Part of a small language model's weights: width 384, 43.5M parameters.
Each number is 500 + 40 x the weight over the matrix's rms, rounded and kept within 0 to 999. Layers, rows and columns count from 0. Numbers have three digits each.

# layer 4 MLP up, 1024x384, rms 0.0335, rows 576-789, columns 192-255
447545492485579590454518519583464420427439477415506415373473535489498461439506437619537531417582520579585414573511523478513490605419438520536548464530539565434528538475505584556501566443480466
477496522517424456575575550458485512537405527533504547553485468544518551458515480536479475484507481526466487488518561444472526564450529538513518522504478574490448521516542430413533503479479473
472514504506482532492462502448531518501460501474431502520544482546468540567495551533506571450434497431540555504630501512481596592511476504483470495548463451535471561485522575468516494501488549
498502482478533489476469459507537504537528559504441523532508518475418516551476520534558464482540536558474492464535508492541438529549509497502516506488512508504507471527494484514501476547499458
399506548510523445564503430534443410464529395493426530511514509534538546493431528609478484503553495467479472593483502502529473487474500482579547450513447516506468518466529516525486586414466514
586498473473470476547505498460475457523439464478472500536428489484476451553490517473453498568528545539555510525513464526566490465493529496484448468498476428456449502499511519571486508491531485
521506546487489511523551490491448514459498518515486490570503515434506467414514467466479537477488532513473521540500495542523529482461451539512496496460495577518507516468491503486553485472479453
490498453500504537443474490534470519429484485520542510593537482430502432507567499449569497556471466443432535543544539479522516489478556483515556499421439516535516546457597520520508472519541488
546440557465516501457551530445481487555523514501517457515476509462450524474523466492517491507436483591538525507571561515465529530513492547461478489482482500486465490510522557529474509461460530
515518530530498492491504491514477509497460464412479510489570516553575449540503515455488447428441552488526556542498508416522586579463509490478522511520459480566482526522431504484433485494502543
485524480498524501538523498580517500461486508553562517501471540604468492451571501531415448484545560487476503485450502502509474492553563476515565498535519543489595548488485535487562490480501525
561449568497418540544555586518537566511517447470457426548519507494455480533576441474512518531498499523586513498522458445523486458501593500539513595582455499492501488531521513461515538519481475
548520516496508507519495510510482457476479496502442543457444560501503453465478539501478523497542509488450509548478527488531520526612544499449475527511458504481567483436414529539533503565519464
536486492542552539466554490517524474474464496486506499489557521492485486508513491516434461511518484512547531534473499460478487517521532503511539502498553511524460509431466499545485505429527519
548453439506461539452498509503544497538441493540497514513475453554454515521519468424436501516461471556595486481426478509474530523506475516505510450542463489440448476530517473496541481483559478
451453462492575490523539478499501462545469421481473502515487502511505537525432517485559465529456512492531494477549573514484494480521451451478466518397586521481449522539471508518529524513443480
606447542510523509463497469470522546457410473505529580488489491406518502488507510490510456589490548501518508537480435370539411468511503488535473469493514576486461540488482481447471489473499519
499457502490547507441499453518489545477496515480495447539525507457420532453484511521463474460527561589487466462440507472487477478451507514514447472500573513470517443450518503519519461472493473
461498533435449470536533475480538525481499513502452497560533459519553491545547497485493463421517514489491493519536489500514572541529458424456484455488489545511493532529526557477506511537494477
472526517540546544498502493536503489494514497532575510473592500514438581565548498525526478521503433434563468534505425538520541536462442429454504436499445525503491429515458521473481537535443468
521487558487486514491523538480518497488504547469533502484488436491505555491505504481500505519530557581501525410460513469503586534554486544546443542499460506493494427521486482482578496552468498
456493600474524550445624466533565519533467463473488495495566439583453549488538477425412489534523521463544526491537516527497475475479473541410501488530454521453569482527613570497567577525602433
550436519464514485513479543521543456493546506485456511533505481468510444491536499486499451502463476524509510484484479492502482484486568508532511545506480511474528496477576506557482502513525452
534577431475529570540468478566438444483490487500498469458521491533571459477426504487480571486566531499551521477508484507496471428431523557525509505505554514604552505459507474453558545447519497
489491460557454500488469529490553555464477514508472527510526484539495491478455545468588516547513546434458537440454432487514549513446507519483523497493458502528496463408478471494471476540493482
522540524512562536497549544471465435514551520524419457505451462472484473454534484444504530517551474492533461547599496509500433454487508492483498508510480508530543511545565485507418501555500497
473509483499514515463450543471510491479494509524516487447485468517544503511506478457490540525525488501519548434493433542530461392522532482544523517480499452474519447498495524465521558453473462
597499507539474517471494469514514542437486564487546521544471502496486531536485527520420515568530422481449594520492503513522532514499468439498448537490465461517490494538531481458530447482575475
466511502483492460500535541434499471484541552477562393466455537470450433471437472524528507494523482525527452499445634530438482481501472472548487443474541493500501487483555456530606570521496472
549583454429492568541425601496518499462495505540439523529517422393513477489485535414538472515453466507627532524577485492488507434526498474460548589532490449506488535506495527441519536521496501
501495491530426524575446505489478438514502512482469492456578435466518456474479466512444527489467423448519516486493487573529551498446548583479500487502492483516553491475541464523531520484538484
552483465531518502505520412479529523539447478475509543469506575487554460535432464460483469460468498450450492539572461485500494518492478521544519494467536439515487527498514449489467495520455593
509466493512512439512448537497495448493504563526578494487530497488550436576512521533511565553511451529488499469486565498534407447541475486576498567499467499464533480487522526505450434489493545
512519499582511512450527483449495452500545536482549563545456543514413523483528459481484483508490439500538563471493482494503455472519532473485581529525497530505499514447437396515461503529494564
516520481543545511519487507453532426431487527488534510486492584454511461465510492460523519542466418519529577508445480572496507463539493556548589480469474486531486524468504537523499570549525489
450572498556554452638476499570477443478520578478526435534451531489508544498424533541439451518527531505415471544537511573492528486480543495467509547484523456549552402472488469525517494479491449
493523447570546534539481509427410457498575552443430492478548456502469510418506445566532537498443513509563473489542480598541449488472543461536542515513474507538481565454473486514428546502477492
532491547576463532462445507444513539531544485445586517635553552539421509561505559419557469495503455481476547392495502425463502490521627477475434458489395478502436423485512507492443493586536493
474479543569449471459469423435489500489462556459484537431448536458470405419513546465516535498497463434494491455466547502457442489537425502551448527489498490487560542475415483541428561491443495
445430479467489429507526470489501482561434529461530506534506590442579511477483438514578472476418547508536497546533467501465592465521501481531510473493451538539583575488535479549406449520446538
471517570529536445528558530520508526509543563480531480537438464453497441457453524497430418524477539519469499485450505473448526526468453521492497611533495530466541573478486446529509493474481533
540484458424525509544543455495455437471555478466540486509526449476494484537445515477535485486453465485476518543443499543473515422451525541463408479480476485523488416513480483521480472446525448
509515566516534550486534516513541517508523519467531469543546411514494575470472450524491561524538484491497574460457525515542427481472510490525456466484460541466529526469611524484493532530434509
438569443525506578463491522502516468530537513509499493497414513458454515511417474504485442508453462459575506529509529500566506487494476459472491467532506529474422543493476530438496518483562497
518476538552483410534430418453490483540486464505530565442474524463460496554560477473510496513541462418490493482498465523556549499548488504504429481468508466426505510551544479488442476518630539
408484557543494460520429466477491571450426560553599524458469575571531485497500468509547456560406450451523449464463537410436574544474409474413533446445445544499505540525601532526457522515536502
484500508548478423486456407495464504539531445538506498479523543532504508491611502463514504540506496511552482513500543545515533459523577498465479511474475491464544515517462513539526534505508507
512466498486459549502485571516520490524483490477444413507512524467494501421479500550545503543560507485458516555508478470495489438490515507486484486512532461487516457462461510489462531520554421
529494466468504471395487454545527509593423491491483471513427539491485483540443534523530588452509474508454510526399532490538530518535591503528499517490507551484447551451459509511516502550495504
487461492476475501497501484567536502469491523499542507515472520501551502521504532479455488473565485522508459516540485487473488450554496455449550517519522497521524532504498504508536477476477448
481536543481462476528468495538525512494482510532552510484536481492566521498461532414448504472466534509559490430469533548517519564541527454486507519393452502504520564506452468441559474509536466
479461448462515474537524543534505505558521514500525511469486501471505534490548491460554494545486446541446516559442482462565521522471517403496431528535464435534547565503440435500561455578518510
531554524516504539446425517497539575527499546484483527506542493407499500425497470530541508435524473508479530537476485505455518496459512455471473468552476456563501469534469481552437492475467521
527545511521505444521463483499544461452469506448554442482574479555543500530455491514455459359516518471521568531473534492475539464501551482504511553375550467550480442503409495550478445469516481
533528544526510520457519536558490438441521484460479503438410504489531496454480499495519467443456440480494486514472531534538506486579505472558507512527502545487475507456486500473490487455550459
478469564528447482562521496618534500527554459498541489492534530551373459513492486477502424525437472543456512543487450484431541632569429501484504579525480425437524535559491569617445508427498508
543489460437467427502477485503539490500504482465578579507465421467465527556491495513511476511535481516522531546493527455463537520462499528438513428517500453412479441531569552494539528503496507
439523438490566538501505499527543463506492474483447569542525557493555515428492540523488509480454524520533467400524458539440542490438463547541602535508537542508521501468464450469493520437480499
454431472504523535511478509544540453504507540540537546462474499521459499492532453517505514480564466491421439544512490405501494504536443500468511470547429473553409405519549458538423459458493534
483429541563490506505553505482506479503456492516586524471470462530545526538598488516482488446484493464546462492506482498426445472462573522468500544506515551477504445436484551467463579470452502
504493509459446480523547507474485538506463540468439526564452506480541523531565486499563517509510526476526436507522547486464407544468568507459564492446556523548499544530510556527536507553451568
479410512598444524473484501471495489538507491506508514501490552565501433526555538527464484442477513524527484544532477517452526475545558517514470553527530510470501529512488502503549534501449570
501520508537523535533466516525490490465504481460436468463456519507529542475438500495470458487463539472548505503519519469512488432460478450536509510461527561480511548538471506479503540558521524
535485467451492466439459507536434465466483474580510509502504483547492480441512519478453501403502529557534431565480474519513564554459563493452515499485535490577483458437527441531456488517540491
524484482481480466467502479508545538484506529418576529569515441422475559462539534516532467501535548575449467439514480458528506508495528455469489532514496553516476490425437478514555458448481504
493417477540579484544467425507416430573472477526470550566496564413452454519543487519516556536466452517556538526525498472462555487475425529545440499507452465427475524509490461473535485436444508
540512469484486420564478442450568496533482485496579496568530541433477481486487480581466504496474530617415491392510500535619484553544511609495486513431514425483491478483450534517492474507476502
506476502534513433436539456525453506517497532564449490541482533480519503471480505501422549461548537543476480545640541521507491507500514495452511464461550532507595507466513523524516523503471448
503539529571437518528492472538461501553487495430442550436495465518537460503560561396499501515474468426470517509491434546506478450467477502527450491437496513485529518524476470499446541420588587
453492447520459516419491536473522511448458554475501481491385529535460464547499473520512438514480552550541477507352499528429515587538458526507574505535478555442501483439509496542461493490524465
557476529528472499478515439507539569517560511531478480512464485484483446448504487542523529527449470514506495468476564539443405490602521524500408518463444479497494448474467407474479554489542494
460468451489490452402525515577437532519512556540550519540494519448449524456545505562525534477561471533456470510458566527460538518486577522378512529497559550542504399473507523484527544512614472
552481458520502543583548465570442506564453451515511441501440440467523478493471564544512545550483531467489535579524592469450551519486512483510471507497557537592501512465493466483479493525555520
498544560561462487511470467520485515497475489544498491514572511484468506480514525449471485516526486450418547560437516506462562590467593563558495503471534539395560498422461464492451516462497571
496540458464532502516465444498524517518509435482547530507512479523507489496470457472566556513537492514532508544468518524520548491482463474485489526558500443507428495448547525490474444460523490
496464493489490505474528486479473536475539445496497453426504441483439566552476492490474491620499543444502522472484507561513463485471462526484475548506477506509533515476472468547487523448535569
397491551481480514537444552435539480476436460533490512452572451522503520429455526472480534493465471426505457440493549568512468409519564509508553504510424528486515570515516465514503495481504383
549537557494458466495526480527520446427520506564501490523496520471515505496505444495485525479524447558501482434475523483506507460570476516544547533514535521469527491520426476559511510505493504
568546517491520553556476474502432548501438464484509553566577477560488502485538478492586442461500448453484490481444539493438441503478462510507431391524526449486488541494437492489564559540512461
453538449496533413463464514547502478591518480432493630510572478483522453490522568475571542481491477485514522477495523489497490402455572548517457497509531443462505493483511554466491512527506517
475535510548436510501555533384510531557576439502516517543530497463490496564484477517419423534519464505486451492553506511508551427497547464500480448511467435574467459488464486539458567469519531
500487497517499494458438501511453508547499530503477558374491551515452454429527495506425407412460443442497469519500515589430543467547451455485490547472533550511477525516482486540526499481461474
538425512557541481508486509486445522488512477480422561448498543450574582490542490435511528426424481456476517490516437439494547435487446456484525477470524569554533603520512519456502486500504513
501480475476494493511550534421577534485531483570556505516489520452537542422463516498536536411495488494501450503501498439541478406492521501444477431423411491524461499504462493512525566473474477
488490491491483524456442504443476492486511479535567446484444524492503527511472503550459506453490491545446529488506413495474497516473579500469492439551513501488448465464509488548521526532486352
512496556511511553486479505391546513558474473572460544478502475510506453532561547534479450545510552449460523447485519455500465528494471450478503527506499560540547490569498529516431535490448570
522483547460473463527468527537575506452427442542521482521485483501487501548502505520463469506495505504533531458512479511540499509491524417480509488514500494498484472522508547453531492506470561
514534489491487533509559512523522501565464537508513486427548565496529511537501522473507528545557499502498494502551496497512549479569527532492554461556519507601482503487499563517490521520564507
533479562501497434528552505496584496467451457575495586453481460498489522457445422454455479506497452446508477548488571475410549513509513529482473520539459495494546515558519539437518468518517501
558450481539450508542453521481540512453481555465541518567531515430467432524559493476520521535469489596532495524517507547476497537504448458490554494548536530496505561522489490468492470499503539
485572480496524505493528511556475477485538490511469477462472522504487440476429480551561483487485439507569470455472510476470495575553503496549462517556533530481456530471528491548458471464510485
562579515451467430480489460567461509414544471535497569476497437465502433406461434450544408491540517575478445410458492460503546497479540419509491567453533491449483525492554530521559503429547476
462461449561496483477406493511477488491535534562475449472504553601483444485496565464526485552464501548448453532448456512509466533504493526483479550430528536493507491473464526525452487484546506
427438490559507445534424507483459489456524529535534532481505573459509520529482449512444467492540527576480461548410482488431560549544421503559459437536460465420525506513539455481464520504522501
470570484523549514533400535541469442552501467512461395518477495505522515506591514454515550556524491495528514491419520549548438462525436531522466481537513419575477489547547463428525490501517482
437587539492489490497509502471461466482463573459510516524522461466514445466460460546577486472520502498478547511477492528571539509503473486607501517530478486451502499514465523608490479556560444
486529529498510536490424492516528470527537489516547534478504562533543438531510533509474550501579476474475489493442513553406491458517502491553572536523516447500529434510528485480487548475554501
488582501498465481474530483545530486459541521513536520463548551455453485533512532547456462514515488497480474516486523572472547486521489483589508481473511522468483475518444505517455530443534432
398479513436477441511491502496541576562551593486525445473516512477469481511573471468487534548474491538467486495477548456598486421552527481468594465538525536508543472560463457502510524486474412
588483537493543502477508515455441572478513529484496533523474507510516495539473535633549467498444514557576476454496510506459455457501454486530580470447517535454520460447462437476454439481437513
480531502531509506499580584555496518535503468474469524587550490511421527495529561512511515511530497460476400465563525504561504437485551441466472450498512549520513507488438480497556450485498433
553517527540500465441458540484478471462493592416477549433475550478588498516502502529552528538549567478540540490444546485453547512540410468513616508450479537485479514474427465494512471530509420
548472507539540492538524444492513465474552557467491479480483500502522462463503540528415485499442491563471502531528502517519504472521517528518483547505567540583442492498597460505493538453390557
521544470529497512469500495562463505529444510482514547485543471597470461513579488451486555522460506485536447558514550552512523551623478520500559481528492549525519572557542481542502542501520561
486529512521502401527519503475499520470475551436525491486517470514467529481520461490496538434418504522462481466527494415510564517491497463508495504546508523470500568514491520521586522467506513
563559481487503530471481480498461476508493522557431469509500468549474498504547470490551575466540515513516496441479560449466549456560549461473504444566570474477517424508446462499519548531506494
533495505553473388620549496528545487558535397473497531491409531589479538552477449506420586539432468493414520494453453440535540585477532465525513505534616501473503454488421543538449549483502448
508505506498530515478503539506506533489443492472567472491425540487510486506480520498406523466510511506387484440474437477538485517501477535591547506487488480473454456453555481523597547481487484
503524476472548462515451475466541414567590479491464509419509455540464520480554527529511476499538453432480509486555438467574497534523523551508481534543524579528529450467486539484484506554479505
498510528567528452474513529535491491463543409508476492544466404479516502455442535453506470534551439503527526554486450437496490501405444486499531456483466497514496496460524470520495533467458461
443442509466544483515451499398479510491494515495493465441416551561448565467531516509499514470446473508449434546429504499453536523524497487480524496491451453527430540532500515502493534526591512
470572507451437474567492534427446519494515524546532438469498552480535481550551481467474489529488529507433514468511548526458523459507538527561448524523519437489522507555490465468518528482584548
501463455478519524456504592515501476453523521441530470520497452497481526479541531516562460566564453534468552477561571454508499520543463491534515580503459454457471502488522570443579448526544481
476453500500461534383543500529452479545495531473486420467452473462508528527491547587564542499543573543490451499518593500536445454522535457469469481405579549447513560586538471469493455499453533
455477580498464472514464552433459582546450509465432600497463570489527552433537496469524488574501462388482520532434440520547498469509477524511473548498404524525501492479524529485508481433536539
479454542429533490521452492532484510540460514608503552580441566499547566399563573533537482487523538561545475551551530562538528547474506465463473532421508445541519500448509498467494466538485455
486457486445498506547490566489463520500452554515525559493476484461493503491468479512517540571436453499426489416397517503480515551478437535445511442552455457537532544497469490517492517536499511
519446545498533508533431461480466525512489464519537492474549581509515518522555537469543491458574484439526548470435525489557465531482530542577491513498543472496497508506432569438524518480384498
507577479466490433509504527554486493447504616488527541447489483555466454567499492547476454490509516526490499472497508510444540500520464451509500452480454514511516498407502467536531509408480486
440479520497560485529517539470443519411466518507548462440418480539517535516494542465540534462498520521536501474507531487516511519450517498476511572502441519524430523480496501542553470452478527
539494450459511508545511590578508402512491511515500615518473479579512511454543481464440467510440490437508518585573490526567498445535418457532490505475479506442564528526518504488527524501549473
500490447523503567502491478575543560479444440549448518479470493414492499545538471521449534476473566537516507514427520497459523542474551506440598467450477546493481585487448460447512536456473492
515517457474521481497568465544522550464538555480503427492507495517438465580452452489444459553573569489527543562477485423575480524516482506473552412501512421503441427560480554518506488483516524
456506524454535490519524443495468435490491457465561561413448574431446477515501494567507488489530505563422480476484489549460456521502521583541503534459484549521437538483534531437527545483458457
469513505481528482471493504496612510492543519532573531512486499480511524475505478427426505528511517561548490521476593480477529547476562535530469558490565529488522538508468517527578490503496421
500575502438544497480447455499486487507513480531523531435507482461500473421507524471476508548492507507545441493422500475479500429510496473476539532548587571529496479492495444378496582492475536
427487483532544562505345504473464530468517442525502486525492420549546509511479531459550485504487484420524527441528490489539427492515492476462518486470513491518514536482493476497476466475517476
623482461481533474504524465520507576505489524556540445568537597507592423436495552492491499472541511525517535533557572472493458474485512465488545501536550487469521483536475476433462470494530448
528511471501504480561553542540493446468521429581543485499481550517458575503468498445509421522523478495558507564446483516538507527466492517463547526488412493486538511508497491493465512469482475
485482373429520526500538564553513433485451495512525508464511456511483521452469494543559514451517533517568545443524466475475526482497536509560478461516521487415517490515500542501527505454560510
496543435471525507514465574520497528471502537509459525461452529507521596497548530468474521536497506421441497449474568477491524506505496521505515488518532532499480552467478498504460510426520509
397451556437449520524450481438511544500460494456634498485542550478406417490567500518511477438452506458567490451475516453512486526499466587513497426535488551464524480516499492505547488484532461
528454515442412496436529536469488490545518526493474498474529479482470469453491489500505419592535518516542489518493422500424532469507544539525451485465608457530524526480508444495498431496590474
457573441471498448526464513504512493512548563509527480480485408431473522481492464556447450503549513545494450476441579479406540459484412545469519484447485506511451416507504500517581479440535483
492463516451519507491464555497432564485540518487509497507488443476403492519513500491550501482466479429571458514591486513524444558448472464519452496531521544507513487585461511588517505508538540
467496522437510546451453554514533538523459401518499543511539517458434451487510514444553506519475489418509519528477433455456537566547473475493519522558517516541460490478499526498486495577540496
488472427536576463524459513531449446490434463590405478468511527585501486485475466514435449538527533413499554579495518516448521553528499538499486480491495485477544536498547425503447466475415366
493534522513567479494558454500508542472475507548540495520491559551481499541459515459489500406502488535444506498519500525561553550508476405499550486517435502553517515471543507499552455493530503
513506492461455530457579480512495495418496474578545516490518449505539499547418483579501551525590472458520470466514531504516549511481523475534498459447488520527589491495453462516418485505501487
477420489486478474480551483559500538480473565499542528526437485438488510462417518511508507492515539545511519506415565511465473496477517523454461474543516513490509468430540518501508481500500497
518535534543565522375468470442465536488536489467441436501555467530548514530547485512502470481521537537457512526476416503506457506506508507520471510491487580476426425493499490513529505507513433
533519457510481482540504466456536462551525504527516452508543453470518572576475526519485535480551465450517513536533457543510541450574555504487480466523545504470476549503523488514471529461437552
516535481406530465513471470556438492437512488447487468468473504519504481449502493529462500542554548544489496514434550470483497533497464409475547467493520453577487419496455505539517436470483423
485473538485445445526509528513478489484501525530483506517463562466440560548463547496437487456491500502501449562477456544516485553473508490488486440504461490479461488585481492544470496524492467
493560493534482480526515458443497512401494565516472518482511530613406528535509439501459424454541545536479503493533439489538570547492482503527505542585520517417430432463442493517520515498570511
468597496460511567470446495510555514491518468563506524514543490576519449482509543429462527469495503476536505481528424488491510526399558468468517487469512504486437546497492486549569594482531500
545574600500483454546513437490470465539499513517503534491537512487535472465446463521449486570515480444459470551480473519523446479529405434442516486505429503508511533447502551512457455539535552
540485500481449495538480509478515460518446516448477562508484424477488499521420465452449520571499491515458510453540528534488502474592520475469472485459457506520495531501551550466539452501503489
480493535575543495519511472523471490527417542476472521550452510501470448527532525470520488456515537570511513534516444424489511489571585498447501509508524486505500544469534469453476548509455520
483477571574487526454465515564543460490476554562448518528559435488534458511495452474487485574442548459449485521497523512494465555487462506480530506486500446533514522507580497543519453433477553
460519498500520463446523538513444475495467548500487417495476487502454491551468518472463526479463517464491504480526468495453501516496458476460535403478534471479530556487549538443536461516572503
509478426499511539457453439500498485471573490515462498454408508523448448554531511475556492438521538536535471472483480443547508490478501557485445535582516540436514471537476492573492437457510505
572452479414484524490524457482509485510518536560494446492479516530482496472491569576510559539534526508498536516462581531493396503526511436558461484535453450533484536512460494480551507536518480
442575453504490472529526490523535478512533475489526528437501500561465472470424459454505533533496502493505538500488553483623478564520574475572563510505528481482485548495405510472554458464507423
532571533569577464527522480520524452445485534447553470488513437538514507461456467475473384450471475505439477536492513394547441435610467440567499454599489438490556478493482514527486621466499531
508478473499537504544497539513535524504493490474466444462463458472508605496503565505493540396489479578457535522494478430484507497461541537472482486525537561533510448482449561414442434538447475
437560562464491536512466461523488510477453562570487520489466521489567437512478478512512574523457444524502482480465537479423431524482479480576521505418476473482535529470550445475544510485540458
525540451492473420541522485503497453562509520519497441515490439472494474546591499460474578486588412512457439487491525507544509536522457487569436482488546510498498521495522564556494501518520505
513485519435536502536506501555562479528539427503474552528554514411452478475462452453577467432410471474598524509437483535473542475464570479467510503512471475539490455538477505469444570492420472
515394463510488417486558515462456536519493490544525451543479539429546469506545551531533558493462449559436497525505544521545456513519421556529492554464455542536497522505567493485509551564440515
473552502469471512514414519473505479541554438509543531489528485518458513504507490511555508572567487439492525433427498483478491466448482448469428491484515452499449519538454548458491519503458486
450482497556558560525453469568477526466476488470445548458478548529498557474522470509545527532547482614412551566453524499529466503495545514498497539542482500599506445457507514522576472537462479
539494515472490510467563473465515489429473540447502513546448487548535523503457431470507551491514458569532476496433436477530532503538473467469525537518526503549510465551497544465513507466548506
472524474504453509502547447497512508519573508478481582519464525475588483513479485467592485445551508438445573566453548561437569459487495452569489472453561617511498549510510467467540500507564434
469448459495485495487571447494530509536490446510475482452465519463492554426531513514410546486399546550500563575579459387528433501509521566502503461481492515490475534469547481506486438515528524
492498471535508456527488495528447452526585527494540555479472547460484484534514557479487447452516471433435518542420458469462443411455526507526522498541547551512469506440523506501469451547480485
514543515456450504473554465525552564482523512537489523502482534498540497556431518480485548486452457479400513479473507468507544574441482568536525533534453544493474515515554517525545522529487485
485476548414428522537556458514493482521492527474453508462537511480554513474456509517500480544477532478535462552511443465453504472400480512490531471477536462546540444489479517459473450497488491
514559458510470524455453498473452469520509467510471556453501523505487394491516452466481595532487431502436448473480496518525505487518444470505426482444568493443497520552582507522527528506422557
511487506562443491501474533458500424512552520514525518491528515485505533534490536535510549532509453468474531518601537451524468534544477437530517456520470450516488473539470490453454522453480521
502483530435611522477482493478498496441491507481491575537477482438478497519472458448542421484413516511483493460455516406433587536494367522454488495444469505475469470496475487477484468465585524
455504459478469535511458497576465458485475463486599527499567436588445547476412464476428521476440543482583468516470542488538476581519463559450520494463537518555455499452475492444536534462463471
481475539494536481527565457533438476529514596538553473494470567491519509488446517523505489436439497514457453498484553441464507477534495485539490442546516477520539530505507550477457509487468416
522492442462482549417452518465520515469463501527509449517515544567445493476544525496506467492523464528573520504539517553490483520492511470528503547511519482543457542496544538544528504528531535
600525534544471468472496568542477532461540491474536503511432503444508465447516498510450586544508497480449481481460507509544476469576473469488468474479467453539504508462526495499526504498585443
514502536470540519565546498527478546544543403477583514547540488565513492461522503442472455485487494453495543509457510467448510502494451412504525512480515471503458535523517536468454448461428496
560479574465525517465416505497459528439513495389563478493477455540470462482469461485487469515500495546489487468468575471468471516547473430526520516582511438444524508558490527444552453427497456
477481501480529423526504479479494508472461462477482569466535495496517463518443475489551518471453541543515564522454467498486576528477460460552499499487461517506418428495541499412484485511479504
472454564513541513536463451431511527505470502564430559518493574470566465505570535504531471552518499536518466502491532486501515563461503534465472497445459494488498444503516460522523534559578503
430525427440529589490529560484579526511494476557395518511573493554485489613498505531573528546460504501567534488476450476520560535513529604496482474485486501463480473511508469475519526469561524
443471519509458507508479476390521465510532496510528533455427524508545470504447504562533566548534424447508495486493536538460397442438450512565508410478512474471483516557487433520507401519495512
501520396450457452447552544481525544543523476468565466515458409486492518526503495496539484565533568480506510526491504487555579455503566469484521471494511453497526420465481454515524464507532504
602521468522450491482467490485507560458552553458453542499488531499502465529464523421516461498496519483464509505499512472437555542520523500516552566564482494482500486534473524493509492542528525
569525587470492504505538500503523473502536473513569483518532473451539588590502452555471474493461523548444467415475500536466516541485457478541467521492481506530509492424534494455519483415530519
476546486490476533455446425481493458440452474503532492517509573474526485471444575507453540482486521566476519482543421508563518490505421458492446521470556509586449538562485436420460605481458505
539567537514484542528523503491473481528531505511567444552476516521457470552603456439502473519481481455544507491446484479512410572518487512574533525516441487429523480539465468489520451496532543
471566491558497492563567464444437504495509508535438487493493453512496544504456490483518484479578531490544464529540480495554502567492539486541489551450554495539499585495404443487453470478528557
512468431529502512509501449498474536481502599484466442459602513540459500445509528490485508482512465520549510515497559509522479499561492504449479441541505527482551541474511465496542453500448442
465486429525512467522541514595493498550495480504500496510473516516510446531467468539518459479484536484489531492488468525487473408592508527510526474526563560472471457514473441533531516529538444
466508499542474473458451500485554516460424513532538507460464475511608492486499462548441546561428525569420511489483516584506486486433551511521492468478543537520473529470485488520449483489453518
556489446498474549511574544530463552585506528468487425510467598494530501440491552525462474497473491523513491554501472482489384466504570505519548484529512454498472476562428437535433466547501537
538492484483495410469495527510484553535552517426492446464454546456502492470447518454490468534474510526563479500448511551486504479481457563507492585461511546516481560511520396472505563573527518
492538458476550476455537436480548422475503510512446496479505591466468498557435517577539591490485491480391503480539467474507443460483552519451529492492455504514479489513451452527492453563514585
468502446487541445507493519570485503556478524553472483475474508490494500532552463438505487546490527481596480525492531531527455588498587608489476489430566489531537483528479544443480470446453579
518466551458509500416518472510474527473500491471498446495469499515470511500510530489500441508532512553494497504453541509529527485531513460524487518450519462435577473472538483488515488521537461
522610458481514523550537522472527465494515559447467555429492505463497516515525481516462563532521519484522484433537549558457501463546459522523579513455511543479466549445480433409522542583550455
582474504458519505466494517587478622485501509554512415542463484447481513455531500512459411505435474528512488530506532481467428517500472550547428486548479489395486452502507535505558451539436517
537536478492465531429504473454462503485516515547477440556470503474527498545595532482416541492446443518453511508541518481451510475480548501489484478472489443517464555510506494536471492525537549
554543534499451536437482547482574522528508499498549549483513497423470479500518477526507469388519539532510477540431500461537498475441506476510598566554522549555485412520523480476455522507470512
497581524460502527505487537518531546476516505520518481508536457489535527524459453438509473506577462514499521447556488493519505522455416479506579562556579460489469453527468514477462486539512504
551502487522523478531494569458492561552464462536502565427463499469593482534530534524539544490421518448569455536494482484468464549522460548527552497494488525496521543580529518461537449493485520
510455480512491504460493483465570542514470450472499532462482460456480479587498511471538543495433490526539473479508487492574491510546557496491511549516536526432528511504474562448453495501476521
497510560468456369479515557516462518496553524572478541579580509513490516572531480467495493552539455450526500498504523584456450455440474535468534436442504353476540455554506493493502489488511491
452514481599467471434442512462450457496550444520501457477431415501465558477504509447412490500474514473458494580490442467512515476511471530502485494458484477420513480522466425579561568457484458
502494553499467431607441477466452529460575550551519482547511468517506540556459473478533550532548436495464481452518482501513523462556495524451459472491514471517566514554547453462476506569528488
513523492546503452474493473506540480536507535441567440495486464458529457414529418562525533535531504497515426495502482466482467478507541517516511450558558517509495514519482522437519446491564474
517487517506535497448517515499467530454538434465521454499548499511524486467476457477462432449496495525493522551458439445483511539499513499450482467473533499515541487469472535551529512540520471
565482480488594485478510493555494506515553495432502555513509541456479555498491542504567483464495496477512526549520486484534462430494531494487521563553467459512483510463440504519453533514460496
522527475468517483530532421558464490484513482489539462537524588536554524552485463485472456559496512550546568502553420471496565586480533548508447507476512528457428503500482510551474510544460512
550497477411449495471378594522497539387458628500456492448437516544486570507579445459513570554532534451510521523460503513569429502496514469490552542415462441571573524458548537453488450519579511
476525474535567563476483545547478512499510553516527469516487524513504478503480554501520481555555497492484519476546499522456459552517514486529471479505518449463517506499524459492456511526494481
531472527488491567518585519504493528484485511507442498469533501496499507518527524515554513514510537523506553526528557523532488490490496431522543487460501500466510457481485471554562527472529486
532484445477435460513492478487560489500552482514515563500474497500468498479537576505423428467471510480423480489508452432521513467493513489491470517458519552519467480477440481535512492523484447
493477554465452501520506548496434522505513551544469523529583541460484519617436524452480545500521517510497515447518471452528519505502444469433490545451514423564457522528476513514534435527468509